{
  "head_dim": 32,
  "qk_norm": true,
  "bias": "all",
  "init_std_up": 0.0887,
  "init_std_down": 0.0887,
  "weight_decay": 0.0,
  "decay_fraction": 1.0,
  "decay_shape": "linear"
}
Each number is 128 + 24 x the weight over its row's rms, rounded and kept within 0 to 255. Layers, rows and columns count from 0. Numbers have three digits each. The size before them is the row's rms in percent of the matrix's.

# layer 4 attention value, 96x96, rms 0.0621, rows 28-95, columns 0-47
090:137144141108136099143128119154140133155099119171145101122100139153124111165140166103124188154138126104104095136101114127145116071138134124137153
098:150120090115145129134128133143108122104028107142122128138110149156089134126146124108105132109146142141138105164102128134120136147094129131145133
092:142123107157097131122075094155175112074138127152125136096119115113120170154158134113133160156114114124163130104123124145084139117144108161107123
086:123116143109158120140114112111105156109144183119119110141094123126097145089089164145129129122123133119143087088127173113127169124094166148138130
102:131137151119164130111107125130098075100103174127089156117157151107129154143153118082111141120149129151127138105092177149105112173166086118130127
107:146154129152185109172155130116145165101132121081138143104157122150142147123108116132129116133117095194129130159125148127125143143121121101112126
103:125129128149111142138156119118092126142159091109102168152112128063114141159147111139155108120147116107128136155111088133121101148113094149073133
116:127119093096156088173157071129153170136154158164129136125101176091114107140136111099143173128111136133162128118087118128109129147125148151112159
103:156121114119134100099130139151090109142094151121126128127171138153138131166129179137143131100105096108113139138135148119143109160137141096101152
107:145164139134138113097121115109097120136153114078164123123118093120102128124098139119089097151112128112101135093121139148130129141145165096099165
103:140159123099118130122117136099123120115128154143122115140146148134120145092127105109105159157132169153133160081091163132145132093157176155096122
108:125135118141106157106115160109148100127083106114090102150117143163105132165151126173104144157174110182138104106152089103133109121155151129137143
111:150121103126090136129140153151143129137143127150102122139138123132113088116147190126134108151120115100145124163141124148108124132133126177133134
105:120113141165106132136169126093109113157136135120108106124104118124144137118115132117117145174142140122143088118131124153142138088124108175107093
103:144129127106108083125102074115115115105131150101159167137153135126116145131130108178110134171126094153124095149153097109117132135087139124138115
109:149159177092105127116101124094116118134124183135116113169108088117087151136163172106108121131135137101116119151143163131144079107161127135125141
119:104117120103104185123139100131096120121101128119136146105125131104138139140134195125089110120081150105121135087183126136162192094130145165118131
095:075128143140171142117096176105154123084084141134145145127113146115136106098101166148122130108137084134132091099111133144121086120119166126134113
107:153080101113128143152158122130122151124128088098150139139099133109108166120103126125167135123132153107149129128127118136154120103094162100131136
109:132153113152112137141087158113154145103130123159170111144152112126129120127111135134085146100140145143121126093150088131135091138127134139149170
086:134125167107133118119131092094114110135142172109136129111137137146179101107086158092134113130174108142102142180112173167138140116131119126136091
108:126113119157123129130135098110134144179132108181102109141125138131115146166151158145093140114161122123107147112087085183120099116130133139135145
097:132094105090145095131111128119135142157097137092090144166110149135116117162135125141109133198110142129104113152131101168131130144108160148146120
108:131130098133169161162147186110114094087140138140115103120159109116105163134152180086139137137090154089131154160115191112128164128135161123115137
111:092114121131173135171131082100122130144157072138145123137133069163134113099139166123135128127152097171110134160138092127121108118115114155141077
125:124112143142130107109100104088144171101114072134129176154144135154111112141100112113133174132129145108206161133129176114164131124118108126143130
094:133097126171131159124138095119164111103131138106140151115178164137102132110095084119145090113113134067114131106133107110146120135139132165117120
107:174157118135113171168127165121076104158121092086147108099058157137133164121135149116103105103130104138134144148165120135127161128132142146127163
107:141150142123135119101144149122130135129126114125138134154136132147121110122161140094141102146117078101132137147154149114144123114133175113115114
112:113083131102100111141114170140162116155107144105137149097140161082102129149102131126164123130163123124147127160090147163108127149087096135106118
115:122138164097126163108142138117123096121191130157108105120136151129154161128081133174119116125116104136119139147070096142107141096127147152110177
111:070091186124127117171138149109159134099098143148169124092115181112088108116163172103125147146148128095136132115147127138129100145161119110139122
107:100120132141080114140144086152129097149120163136114142171128145128150101128150126148149146156134106142138121152116113123172145082146097136079103
096:138148129111129145149127148127113105130098109145053129193135113172139126144095111097116100124132103138125152139114101094141150102138159131125155
106:127126137119182132184131131124083133102165132115104109130103126120175159159104126139125117104139144162117141118185142163124108124143078114145143
110:129141126175123163138141141142104137142075131102114147149127150143147143136120105091139142123196124150145147110121118110158119133168145104113082
094:102105091126165102106111138120147116083143149120134105103138137096145138127138129094139119122159157135102113099126140152101120097148110179101130
100:151102086131124091138117124150116145147078078141166138158118134125127113132159108124107155095120154107115134096129086131091111136089165165116154
107:149157144167120136128155134178138159109136106146142158140144117140131114111137100132149144134121111132185145153090102100117139153135141063120122
100:114130133135103145179069141095162136119096124086129132120130151072169084135108130107126145134169109141124139148166155128164135138130137082108128
090:150109130101114119134135131121127167127121158183082128133121127116142118177102119123102131097148133059134171134172149098130104145114135151138137
111:077153100130113165178159118124136136122117113130133139099171118163129111106084095153126170146095163112137140104110116126159131112106145106169161
102:161119100171129175159114139131095095134178130142183117130135112126121091096090103110139141112144089155138158108131090126135144109142132136142129
086:131105070133163130105103107093132134163150096093086129138059138110173113102152158135145109133134117134103141126124188115147134131121131131144142
092:110178137178092161130153149154152157108106106093160115167144105113114098125159127118134112165112148122106143139137115084119137122149158107156118
095:154132153150109150138104110095126109141082104129163136088124136132124125117135132073109128122148162127110131120162090133157121122127210149136122
090:128134114111132153135117107125176089149145154161114113139159096114120123146139084144153137108153101083172132096167081117158101112089160160099109
091:132142119106098154137140193143157128127115147092143122149101112115142080125157133112105128169140117152112156162130093153139203106125158112104150
099:116112152115124127108154113110139102098116115113173154094166128172107116114133125057127121110101172125149130121143130149081097127142147148135115
106:125146157173132144088112170114100134109107098110127107146131112152129134104099117161123124138116118083127133098155130092149172111122095121152157
088:092153134136114078109109151098104137117135147139134149129135146127110131112095104126108163141156131176152113122096112161112097121091091165141099
093:151094115136164106130100142103113095090147120152116110129137078118164179070126139114140172138122121141139150105141110157115132125131170106150108
079:134113123116099117107091083106125133103159129126086099134096140130119096129131126154138103125157116146158151085104144124130149137157161111135142
095:148117149175134149153143082137119132159104101151120139120109109072128105145104117118115134093177156123130124073153124102138156126136090102170102
103:132130126103109165102131070096159113129112152160097137119147116147123123193156147111113135130105119151157164117088129141145159127134128140139095
105:118153088103125107116130161164110115096126149161099118106140107140148147128112101114095124185124130135106144120098133160084175134115107138159130
096:114101103105141129142127143146144148127163123093116132176102095124110117113151159138176120093105132146139094160145151136094095141119125125094163
097:112135101131148111097163163166118134102132096156140138091141134109146111140173108131136124118130142103101134099120127148153162131115136101100142
104:138081121114147173143150113131122110153136137158142152070126117154144111155128155136091092108160110131167167160157099109127142117110128099136089
101:094185111104104125106111201131122156094097127120096127168109109125112134155116113116125114162154157108126133126164131113135182100145114109161130
094:063128108137059106145162166176156145142104109121102130151122133113149110130133100126149140144148104111080133150146109144122125090096135105120166
092:125131142130131101071130137136137137106102166095088141155095149090126125154122105148146095138165108115136105104098162117115102105135098109118105
105:123146139133152134153076147156150102113137119143138147105098094116116121122155123111113148141180145149090095139169101130141165157103158106175147
096:097110107141127106115095122143141150134129163118120112153089120117089109092120135145114064147120131097110120117116085146136119130123107169144117
081:099120157109144098134139085104151124122153166172172114116104099117163088111080140144146127132105122138141143119121126095125157149104129149119141
091:152132103128152138141125106130107143128108138109159133118126112129169172070124085124129151148118088130091100145146165149097078165146054172105131
101:141131150092161156110137097123141127105162112113140129118119125113146106141105136166118131144140095143132091137085149109098122169162096075124123
109:175103148094128138139107124085145101136169134089115116133136111143098150107118145174136098121121100130132103104139136101138077113161152162114108
# layer 4 attention output (transposed), 96x96, rms 0.0772, rows 28-95, columns 0-47
095:100118132173108162100165143136117117110108137133107167109145115121127143079136110116128123133149083149138127123131082122144139173102138133133145
102:132095137133123107147142129112129134195178119116134142141133115121147144153110142075149136142122150147112155122115110190140141088120116124110140
097:107148157139125117124174157071086143142118140154130115180094144143116088104130120146108154100083118121090148126132141115196103126122121116126180
089:154127123097103134120134119161154123096136124122177126122171111094182132160132164084095128141103126123114165110119140123157117158168129112148144
099:104150104153096105138150106131143115091144096118146146151103141161109137087129110170136089151145141153167107160140123120083146146109161133133141
104:128127116123101143089151104120155062137120149103110094166125131110147128142166126100146141113093183125167165151146087162131100123136169113118146
100:121126119135131132102082113148112157089086104177141116085137064129139148119100139125109095153136109127130087116145154144093163150135149141137174
120:145124164136126170059130133142130126124174137105127115150135115127109107115144138126123092120131121126096078126188116115108168123080128161109161
107:121169158118120122145104141112188093124137101099146134160141079123122126129114108113130181132163178149107102133082105113131139085151139170154138
106:092094119155151091121119117148159142150111142173097056149127136153116172112128136167196177125166154119151114118123153161108111080103144122159114
106:128093139141142103128141139163106128105107115098098171117148106158110137133116144149127150089137093163139081074189129123087142137095113149138103
110:159112122137144131146151141122116122112127159161136129115150070111104099118116093148132126117118137104126192132102165158141065119149105154119129
113:117143163127125152119110136077064146134135117156151136135120162161144156171090114131158111119115150121091124100110143103158086128095159113148133
100:147133159109174131137106157128131140110156159134121133161093127134076088097120152134108095098124119062108127154120131090154138134119100123163099
103:130101097106098168107139151175148152092127136142084076106145135172162137115152124121100132097172168122113167145102153144163141120117148103133142
114:107138074161145153160148157151126151138078114099142120119133153155101141103099126137170150138149164120119109117100110083099114126098147158131097
114:145147125119138122115109164143115128119169151167141120130123130098115085125136095122124108130158093136147112110115150125113111120110110115166075
094:162167115101108092149148107143081122126134113102098123140159171084116097172134154167129148143122136140120160090179176114130140131107122110144109
107:109190087138155138104083110166101139124129145128112165127116134145118087105152144099119144151163102113155093141114117133090118129178095129142157
107:123130139132118099122153105133114064189117126136136147186147154111114111150100120101133113153097117126126095154148152193138139119106132133140085
085:116156152159133148114134106156107129103116109095087081202100164127134122106140116135103146133131089128112123146153103122114147135134163125118128
107:104109125130129125111145138165098119121134114129157154160139074118112105119121114117133162158123096105071107121141169100096153109142132077143119
093:164124162164145180111129159127124131062110104123167104136110099131115123081159147150155151058131131137093139090110133109176140080144119124093140
103:163161158130108142107107102148148108163114150130138152140094141147118140135118095127107128108163115168148076122150118053157092157088116142151088
111:146155156143119115168108082204146140066102135147134098139113142139141117188123095119140124113130150077132111143107109149134140129149144112112121
125:153113136154150139173111125117134109106169161097114129128131181146119125147132124130138094093070123151080085135115097135102162100157096124123135
098:101151149136147083126130147102111150146123103108119077127117086137146066161136114124145139140163116135147099150082141149101181131135104123127118
110:122173102134118140101083097130157171112102129181109157148121119093123140129101148123175124185133159139149125116126161107140091144132144116113125
105:095145145122133148127074111132119165152177125119147118093135088125118136133157098118136199112140143138156092133101133123123131112145135152119135
111:101162123112164139122114099125109131090154115139124148176096155150109104115118113153132085128111131118116108121126121122163141129151126130115171
114:118090137151143090146126144142140129123069133110126160089078109108094119134114142146115178150154088123126128118180147098122147094150162088121132
114:177143120107115095141111102108088134130132122122111088139120101110119124154147115153153103123110161165132113083091150107126153132109156168139130
102:162121090080145153111103142105138124113118091139151133088097119123156121142140127138077111107122139097072127141129142149095153103114162158142146
095:090101149122093134149132138154165168160141129169166163130135120116092157120114113181129147100120173128084089160105169110124108120149084116105125
101:126165123134103099083164105171176084133111072135131131135136102103112127140138158090114123137118155110147115128089153118106151110117122139131110
112:138127107128088118124156106102112116125165138164121165132114112134123120095143134156113132084116155119112102127125133141129121120108192159149148
088:150142128162086176138133104125128147129122147098148120160119112138124144172110134108123160132111154130144128156104130095140126154122142090167137
096:125186152128137144126107146109132136107152156122118096073126128177101122144144167109137119120116111123105139145145127105158134138139099125175118
113:091100095117182130130120137146132096134127149104148108099156146107130113137126127111136093167145112133141103122161110138121139124125145178150166
097:129093165110128135134187124138132143146178083134126136151127119190111117084135109166129107084101177121156117101099148120169144152116100151112105
088:091173121098122143116105119131122143155170110126153151149110154157077123058125131155168160138093130155108121124128136120113130103125136128089096
100:133099143130154064110119195125134115111166101137111092156124107107126159156115142136111130109141091124153135124154165111101130140138128115113115
097:150160115103164138086110103118132131109135100133110155173117134081143131153137124135128091177094155115146124152112159149119126146143122124103138
079:148138159134130148114163126156138118125137121107117163112162123176110137138127109112121093110103144125128115098135087143115106169130122168115137
089:156100122113134115146143124125115079127164117125140103094152126132144137155137099134126116105109122139181085144091120141145160110169115138117135
087:088162087108148083151155118159107108149142141144130124128123135121099149137131156197127113123103122079125127112116160119088162128152129111081153
086:134127136144141095150117116123089185091146110129141120125102147114084138107123149136133119165134160160118146112135150146089140099184098102127158
084:107109126150117108120074099141109128107131143140126148101160144195155126161119110121184090106112149125150143104143131127149090167117131174137120
095:135118112142146120138100126101100125161135091168136078105104122102172161158154132170120152125136081092082110168107161120144146130133113110140135
105:138121135084110091152112153133170104163160138119152119130125104132126128158165136121132137135130162131161122127082131153144096095148147179154069
082:151115166080141138125136111134168159107126158128138094134087129097140133122109119166103153119140116119114188166163147109165123096134100077117141
090:132135137145122108124139126195126149151142098087139151139114158106099115175116154097126130149148124136131163143145117112126143114149102120106137
068:108151106144117111114155138113136154127131158113134191160152118136122097092131134122157119105133134109106138141146126178121163141124084104098113
095:163167076110161164138121151124144130086139098148130169123138133125119106113131135142102117155103093148196112140091167125145126135116111117128125
095:139126099153133147119148144145093129131129093153106161143137138160104145099157149156118147128130100104088119144178137158129084108139103074142142
100:113117116148109173124124132116153157133135187137182117167167149154103119146099166103143138116135144153115114113153129140152116119157129090112147
092:158128152144150135136098113116116115101110120093135094106140139151162113135127097071117117121123113131132121141117090111123135154123113161135131
092:127091169152077130160103115127141125124123164133156110137094099165121134143117140131132135144139137132146100162138145090106097131132146127184126
104:112162107132152127127109107150121147120121079110094143171142141147121098101144141134152174151145147102126116095091176140129130127124100153122150
095:128120125134087130117116138135106127141188173167185131116147142149159129127119139112172127114100123148143118113110125107145076113142140155134120
097:140096219139125110132121125111114126121149111123137124071146075143123120151114112098150133122130122137163122104151134102165126163120132171137106
084:136135160116117168160115085097134104125157138140127139105136117096122117134123114144122174117132132155135158154123083161139103129097125151137148
091:109140095121112110167148117112131128101138129109105139141133139176165130148106120106138097102096129106174171104120140100137134154159110157110159
089:185149151136101110138143139064093123123154116108137138134136151121166102154139131132098152108105136163156179181125150158129101142155122088125089
075:139082087148148143147148118150152125157107090063097122130163147117076135127102125112137128154121155138156142175165187142131127134147121123113106
084:094131167113106140128143120101149095152114103149111125157113150088126142154117135125136110143112129174065138129112104105148123150152149076149143
100:103120099139139155138144126139127102112085121151120124135176108116137137108134119100154112121156147162155139114124088173133140147060130162097167
106:122140122094134125120155123122103117155134095159111127099104150101134118128143131089116149120129135118100140129126130194088150085135124122088131
# layer 4 attention query, 96x96, rms 0.0619, rows 32-95, columns 0-47
116:162111104143114089138100135142100122131135159138122090110098135132142127127148126170150126103107074140154131137147125114122110132124155116142114
115:097136165101116150191168129101137117114167158130126105140104174164089141129124121100122070098087135129124108118109111137151136129122154153148161
081:101180145150106133128157133093122139107148161127167155157133161142142123099149146116148121098122161120109127110119078161117144102156158115135148
107:101171143145111137136123107128122105135104097126118157117115114136109147107106152135175165166112174139124192122097141126126153159110108165126154
080:089153113149152125104158150110145168124094118109146175131116105060140157088136134105115167122139131123121161108109109145096125152136144113090132
122:117112136130119126127066134160097150173185152126154153163177124110151135164134113100109107121135103168149105119155106145120129105121155117148098
101:104104157135155136105153149122117123121109148173117083073120102157137106129112097105159148125130084114124145120155136105180106128143113125128141
080:125159133065152187161117122141139126099107088133075134100169142137128126128138129138119176145125085094142142118107159105137149132094112103117122
110:089139132178117092093146136139144133120092094144113125154097144136122156140084135148152138141134115130104144106122154070149129169098145105114117
086:110115100121162179130132117173150150146108120147107157127180157104127129123121146095126096140139119139173134112097060136157138103139158159069133
087:145127148139137096126143096137138089139122113134128106166095151095083105096160137164098117081093090122093106118120151111132132096132107146119115
096:133115123120121115147163119123111065096131095108086071120123140109151116148126108130151103166133118089147167153125132151147110147109145128144116
106:120110123090136128115154117145115115134118072118105135124156142109163158107137143176084165110130097118145142105130184157128124116127132107113103
086:145117147091090094146146090105079093172136131106100145134102159123166104148129110113134156096113118122108123122099131160164114124124145143132103
092:104130111110119142154158119144149119114093129164099119166126134135098135076131153113138149145139149130168145117154162112158131143124158112158152
091:159177144122147135125089097096123154083142122132097117163131159161114134109134126104082087120087119134138132130108149143119145129135085130146124
086:111130138099104131137141117102154143109100127142123111140127152155146137113118167133145084139093156142106161135118123112140134133131144094105119
091:129077104151160096138109126134134125085125094126143156115110125116150157132130083163139126121111091092089127145121159159118102152148165166104140
102:151100125103105092089153079116136110148100097153110112119132154138174155133139106134107113146127146109163097145106101140144117128111127161139149
085:147126085148141157149134146128101130091126106123104098099128131153123151092120140119136142104087127159140110106108145123132169112097163146117149
094:149161140109137116100123122102109156098130110116089137126104145103144099142152128111103078157119102157129123132158105142114156113102147131119156
102:118092107130124149141111138143134116106127151141125164077164152165137141135117148111118109112117121120114113103129107142130108116121127142133085
091:186119132127119092161126138112154147127136150158165149133139100136098069131144143136127129093108149149165110129118136107147136099130137135158128
085:139097118153092133085150129083118114091150151181133118106120109160109116116124105130103108092087146135146105121122143118123106145093137177158125
089:103131100141139152166110134128151128118116144138152132145155168154138091063144150095121092128134137199147105094153092123114148141127128175157110
086:151109145093124172100103103130118109128115116150131131117101090099128126081154105115106139111149095125135160099097113149093124117080107132160116
091:108117071146135102168145128095132138155140098144114147087127146116138123124142145168158135156102129131154133154108172126102127101170125105101099
089:134176126145096094094122157144142111115128172118133103142147169143153126193148129084116122132129154128124175135106130111156111118140120095129103
094:135133144127114147145099104162126187127128165132134155143120113121126123150087133082137136128108138127127143112120139152093088130129148127121091
083:123131170148149171092109128139162128127137146106111097151125109171122133144161110116154149139124105116118119133169100135173153132092128126102116
088:172117151120162119105130124107091113139142097118160142113134147141137111119084142140124077132085073189077135131164148096147143124143099116116151
099:100160100085169102077133163118076116138119108158088120104105123141111099102154121143136080159117135122120149150122141155133161103135125126113148
095:150093151110180130123121161114100120138081098128123095101070124093121133129122137156137117172088069145127129120162134134143156143112123113118116
083:127114102130152121106102102137146115146163138180137137134151169117127145101132133162092104125074121110109071148108109166114130119125111123123118
116:116117105105132126129153138122122132117150166155146117123145175153122129087153129136137099114130150103121106111119104147153113115118132125134156
118:075161148146139154094163118080117135132109112103116115113096130125124123135119156120166154100108154126152195148140157124122149123131133135058144
131:106155095172150152102143127091108149100079149119113162125105142150132101092122132126150165099112159113155151126151108134102134130170140137099148
083:140142137127105085129130135119184152119120109128177089131089092083137098138151127113124097122159119137124109166129139106144115120138153086152107
081:143167169109137129157136124158164124160151124107172119183114133093115119118122122104132153138143120127119128114118141097096101063185125117094091
103:154118156101103106139086146119133131112145189126153130122093106137130166166136147145139121103091142164167097107107121117115111126130131118164130
071:112143152152131169107131160142137136141164152120168160140075142138152135175130132117137084132091132149126135154164120063100151141135110098119093
103:119089117130159124123141145119128112085122079129145149140132105077089138112131116165125103136120130093142094096139155083148152148107141089152161
092:164136098141144111156157108159096099122127083143101112108083148168112114087145126181108105125119131116135116130089149142135148137149112108136141
080:136123121143147175124119112152096150135125122069154134159153154152097125132141152117100162188124129084118095117137099091126143117146105154140124
091:152099106135130074130157124125108111109113162155143091129101088143161132136164105152088075115106134124096102164142139126086150129082142157164141
084:119124092114143148112090120149145150139102135111150157128140090080141119150105163097095186162143125138155166135121130115117116143148107102108118
080:139112150166068142116148151084141150137118111132135133104107142135162093137131115100135152123114086118106203131142099144169095139120087123103127
099:096109121112174140151131143142117125120111123162129116116147131124096126072135109115103117114173140172139132113103066121156136116108128158136164
085:135138089124102149134127129106101162127103102151107163132105132126118185087144167128139161130119093167126139140096161076101120139095108130132114
068:133106104147142134125119127165099148130093113135138132087134130125119130134122135161090163142094084134085125156129158085123146153128081132124151
078:125144126125114150143079112152115138157159146136121161152166172115168119125105132081097165121162145154154128129151106145090197147139112122102151
083:146120114116137135171106128113112131159162138128152131116102178124133138155176106144116138151105114168110152100135098127131094082151126101110118
076:181132118140133109119072111137132110123098126129187102110174098092131145135131148151143108121112132128137111129155120179135135106103131119130110
084:110135136091120150112112146121153106178144160116124162137154146112095131169114091134130172125120177106090128103117091181118103142118095123119089
088:127079110132118152147096108154078088107127154180095080110126141127164143124119129155146147135110119111130140109146155112106100097129123144181129
086:101140146171104139127124155089131154136122162136134132140117107101152116135043144099138126140151147180112180117134143118103115096153103098141160
091:143104127093138091095177142114179088118157109088154128090121120090131083175137111135100130127143096131101111109132123134136131106159144114149086
093:154110136146124132103110066123136107129160115083126140130138141113130138173142098131096145118146137152100097138096110165102132134146109129111082
086:056152110122124136147129136113150135135152111133139094135092136142167105159128108118127097127103130145131127150113138075178144124152115131132171
081:110138149129152132103097119147150167140144096114163109143111090123178107119131109132136183142190122093131162161120110150121108126147110076119108
069:123100139139106130104133161106143119123183117107150142124135099126166129138106158117168164109133097139124148160135162125095100151141107100122136
071:098127096145116124123155139117111120147118147149157114116127166128108172088103153121151115152113135136130129144146137088126140126133100164089154
083:117161150117097142135114136133143099124145165117154118121161098128115124121111150099196146117143125126139080091138124109144118150150128142202142
086:110130187093122087134137149101104124165160112135122136111118121142147164136136099133116111140156133067136098151099142135176136124117112126148141
# layer 4 attention key, 96x96, rms 0.0615, rows 32-95, columns 0-47
090:135119120085132123133112147116125151121115134065101114115107143137139110189119159105139168143116105141181173064159119139075135133119128122107119
078:134105131135108141139126104133154130113179145142145097108132108146132102144136138145100121116059119143116145093142170135098148114145108139081134
074:164166122140134106119114123129105171087104165127130180163125165091143095113149108149121140102103154107148128117121053160102098119118147128091134
098:106173163100111115138126115097109139100076126081108174123105144128146130131165126147138166108143148108148166137109108148112114129062108128123146
154:145140101114140148099149155132132167131126173161168127150124147114139138066152143111100124096141113137134092123162128152110140086132140053127134
091:123127152145121125126129145151117132189187159145135118119109075081095152143136123113131107146088134159136096105138120116119164148139166155123153
082:143086137123118171103118138160103089102131138126135116102130097141138111135115115107161120113140142143157133102140158092134096118137090106133157
067:145142101131109100133099122152136123153123107104133162181144121115131146126113151139113175102130111107116096101104120114158118152167141103145121
097:109131127155123160116139126171074098114121099128116139144124106114142161124088136147130132126110129132134133133156155087148135148123132095142102
089:088158129098138100165118135188164103126109114111142081142140139129147139104173131132161115075165136078176141120119115157095146169094118137150139
081:135136146126164079120122141156139079137157111136133092176099119080135087127132085175120137098126115123109140110117120112140147145175107138118111
084:153099145146100111114139083130140087111138082111131118128155149097147098148119118099090114139125108145128153119151089159108122139126174132122125
089:114110135068167105149150145116140134141135098100106122156150121088126154125147148160129133170126126111157155106130159097122111147118090105140094
091:144124137166173103138155165073103121176155136130123125111115119084144143163152089116128167108122157119077116137105136151138083142172117149132115
093:091136119147125125141135103145125135155105110135113137165108147160120125113108119122133112160123146143166111096136123120102119160134149140111135
073:161172121147118105130103111104117206090159097124101126158116140126080128152111138128134086114124123121102108131113128122131090126131109129163138
088:111097090153112145105120145094138124110148149131143118138162114157142147126116139149153136124074152155134151145112112123132110128127131106141149
089:144107134134129110124090118117090132075134079146124149096101113121110143151135106175097113144130070125189128117137165126081147109147143133159137
094:143137126128117109118114105097127118149114088171083078112118139124156159127126115135142122119137136112150090137098109144133102131123146153165106
088:121127122115115158149146100163123114108137110111137104147142110130137101108126108156139140132150139161086137108116106129085159126087139134091114
093:140163134112102100129120091136077108114151106120129147103113133129149079073116139114113116149082147168149107156147095152086144136122092167128110
090:119103111120142141159122152141153137143126145165113156086167160113130128125134163121161144139088103129123098113148112103139095121087106150171102
087:138119126133099120145122160087134122148159165156192141152108082141105125124097112139124121121105154135099091123126165103109103116141135161152104
087:141099123114111175139126118100106098084119132144164098119155140103196131067168088154143099119075140131163136155106139146168095120089135156160138
085:102178099115098137124148138131162091126164127112111144129147158178127108101142150102160127149105105176143088095133097136122135117127124164145177
089:206124104106120169129095160117169109127095118131139104117118105098179124146106087120109158114131141125127143121094097138128155140093108154111094
093:092123115139121096167125126123105138157115127144122162113127131145118155128117130152134151129120115140132113152096158122101099139177149122148106
089:129139119122129119124120128130151152143136153126130112142165164104151143156162157076136123165120175132088165145139126120157067087132117093113117
092:136140144118096098142140104153116153107141166118155146156071134148120152177170116080133155118151161098125151105100120139116096127116151127153111
074:174120177117097115120163100135129121157151130103147064112108150133092128112078114129162157094106160177115074121174132103174143117154131108112169
091:109121131133145112106143176097113118107131137112165137087127120128116129174129145154119111107161123097119114110170115117107144184111072116133132
101:133157090098162102116179147119085118132155123111103111136162125138137098122151117123142134163142133118120152141145124164162165112154106131108152
099:105130159165146166088136122089116182141101176161149126146132137135165133083121104104156173121105141121126112128121140122083147113124158089150092
074:084125152109133164129162142137107137073107147129101174097175136119128129070142180130134127120088096140138111117133162141145131130115126134079144
074:094141124141135111087089105140127169118120144141129193154153178143171112106117111102135152083155134098124134151138095165106124111126154146130116
104:154128126131143140124128096099100123105077152122130148137124137082137126090149136155150180120120179105108132143125135139125124105105143097136155
098:143130092122146157099145151132099143117090139155149124176123162113143139066141105124121141105107126089117103093143125179113124105152119098096154
162:094156113142092113123164161096123177133145135139167105150123114141141123129136115096112105111110109147145124125127129113087151128165145110078107
084:120122120123126125127131105152131183108144137081111113105159132133109136081116135165077117155134160122136109108092140126148100169131112142147072
075:107134116161157176113118129125126135157097146143103155125105105146139127163127150098154099139144078092162107104091086094121061117095128139144126
087:092129150159100153088133147119124149167131156115162090113094145149137119160117154118124123139113121137138183170129128103126102125111148095105056
097:130113142125136130149145117144167115156115093147082132141142145077096181108118106146111150140118111128121167096113147135136124132122083128126165
079:098147131101109044140119131096088142122156087152105128150150092125119132108118144123142119121142147134134143153098158120110133093146143132095104
083:133161131072157114097129126154149120160097132095137125164159138084123095123129130102125148113123095112132113115145102140105165161119102169101123
075:129090116158160126156130110102126128142111085164163122131117155108116113160080116151163127157092100157176126130157101149131117105102131143083142
082:092140154108159146158117117110132127132114073119146159178171136088105130141121156131135162116176138125130164104089090146092124114111114101099133
088:159110117145108151156075106141136135103123179111139102147138177067155121105126139154128144130100103150078161140105091131130114111144145098144170
090:121133166153153157127157133115147102147147088128131107118125082138096116130128130130155129130176139110135096074127099138152155142115113118129109
080:092125176150105123132094161135108124141118100132110162123107138160106130145078122148129146108135135139140114123119129129126129141136145104098080
089:095104124174109121133138160140170122136141128074134132166115134102088136171126122139128174131129127137140159116108124146144110141122134124129073
082:128159155132177112103153107108161102096109129135114101109121139155096097203167111098110117137171131115108093132112087123172141143108160127068152
079:128098119136119132133091155117115134123110151107096124124142137129147138140142155126130185163161130104132128127134073125145074156135072106109106
075:116104131122162155118128130113188143124153174101124129104115096120165143138100125132101142142122091159114152094144107135080090151088101100144105
090:123100089077175146098157145137164116147117190141125133126124169120103101116152181103119083154132162130123138161122121116127148096132116152173134
098:117124088177158118103111145155075110125149088095156101126170140169151124131133046087162145140151107109138137128106142150144101116125149148116136
086:107152105158124118117062125107115189147108133125115158165152103138098153126134161109111105139138148125164159147110120126129143175122128130097165
084:196122122151087118153146111123078101132142105128150133113136116075122120145159119093101140111125135096108121116143147089150113096087151135170088
095:135109117133132124144108142130159122142087120143148096128129145104148144147141121100105128130136113134103122185133124086088177089133130157122138
083:123131138141093140094123100115085102145147103081141108126138158088073139112154150163154092136124111118141146089125097131143157140164116120130147
098:151152141115165090108124115156132117103111135134153133158159083121117100130136186094145172138170122121112110161108104149087151116124143108125135
071:144150117172115107133066140137106074116141122138177137121111090134129104100153140121146156120103107141127163119128170128131154101154179105154133
107:136142117094123099074127109132129099100107136102102123084137115146101139094137171136124128116129114120131101122163102134141179137104140125136163
085:117147131117162134091132111145107130104131150101119125125089120111136135157128086077123108167148108144132139109154125094136113145126139116138124
080:129133136122106148115166128111145122108150094149155141172093103097147134134149093122091148139117102146131137126124111111150148101136143129123133
# layer 4 MLP up, 384x96, rms 0.0888, rows 0-8, columns 0-47
102:087144094144122118105149122130143102097117055078091092107120149129135133115134135124149129127167111111119142116178165127073132074153122155145124
100:121106092137142130107165130200099127131118142147102167104114170150120091145127136121113062151089133095106119158133108154113136112138137155124100
104:134098156156180133143079131157105148108128141152116116133146143141119113116119139109136170123105125159109141132090102075075135133137096133093167
085:125173116082136114161126104123118096157126123118134158150110142130098131116118124140166087096085184143077141112092117128084142135123140131073159
098:150149118118113149134130132104136148132129130077108160077146131097157076104112177146130145133129144121160136108151117138070119040115142146129140
104:125122114105119144111148141131170114103108111173153139169142151106114103140147087112151131091094156160131148146086115168114084148139152135120104
082:130147119152115104168079157107169159124113141126170127114063099073106129126109129099125152136128134100084154139143105104116098110144121150141098
094:147158110116154129097085150118125115115134107156107165087104102119134149125168133161094155107148132096134104113164105139130119126122156147135166
111:148103126108165119130130110134102115092130119182150111149155088129127114121129109136155148135114174129112122152122122150148168147130083113092135
# layer 4 MLP down (transposed), 384x96, rms 0.0893, rows 0-8, columns 0-47
099:132116111113140146097117150109109091090130098120118107148133164123153112113138136111147160125171084166088145135116157114084110109129120130106102
092:118144115155107169104148138105143165135149123107067116153141091131148104141095179131120089113121089123104142114123130116116107175110112159143089
093:087140114157157144160130180132106125063151143136122114152178134062121155166119085128112093164184117170141140134144158117116128118094111109099120
089:146106131132124148134074162133131130133098126127133101131134131090156150121097139140121112124131101130160133119162156065115113139125152130120113
092:141129166135158119129153113151133121123096137138159151154095100128129092145126158144115126139093081143130129073146120143154128119153123118130089
109:162128128099138138128102140138133130126182108142071118109067147110155121132199166166065125145127100118141154146146125131117142122117136145136091
082:115156147163168127130165110142116097104157152120111128148113176119162149103132099108120103089114143143144111159140156105165122156092151124072116
103:129109084075128124098107139118093108140096112124145178140128100174136118167106136141113110148161153106096141115156147151112088146076092125141122
099:126123167150158131113116131175135159157135125146116138164104091131092076130139125121109168113081147116131100167116093154164149166117150141126128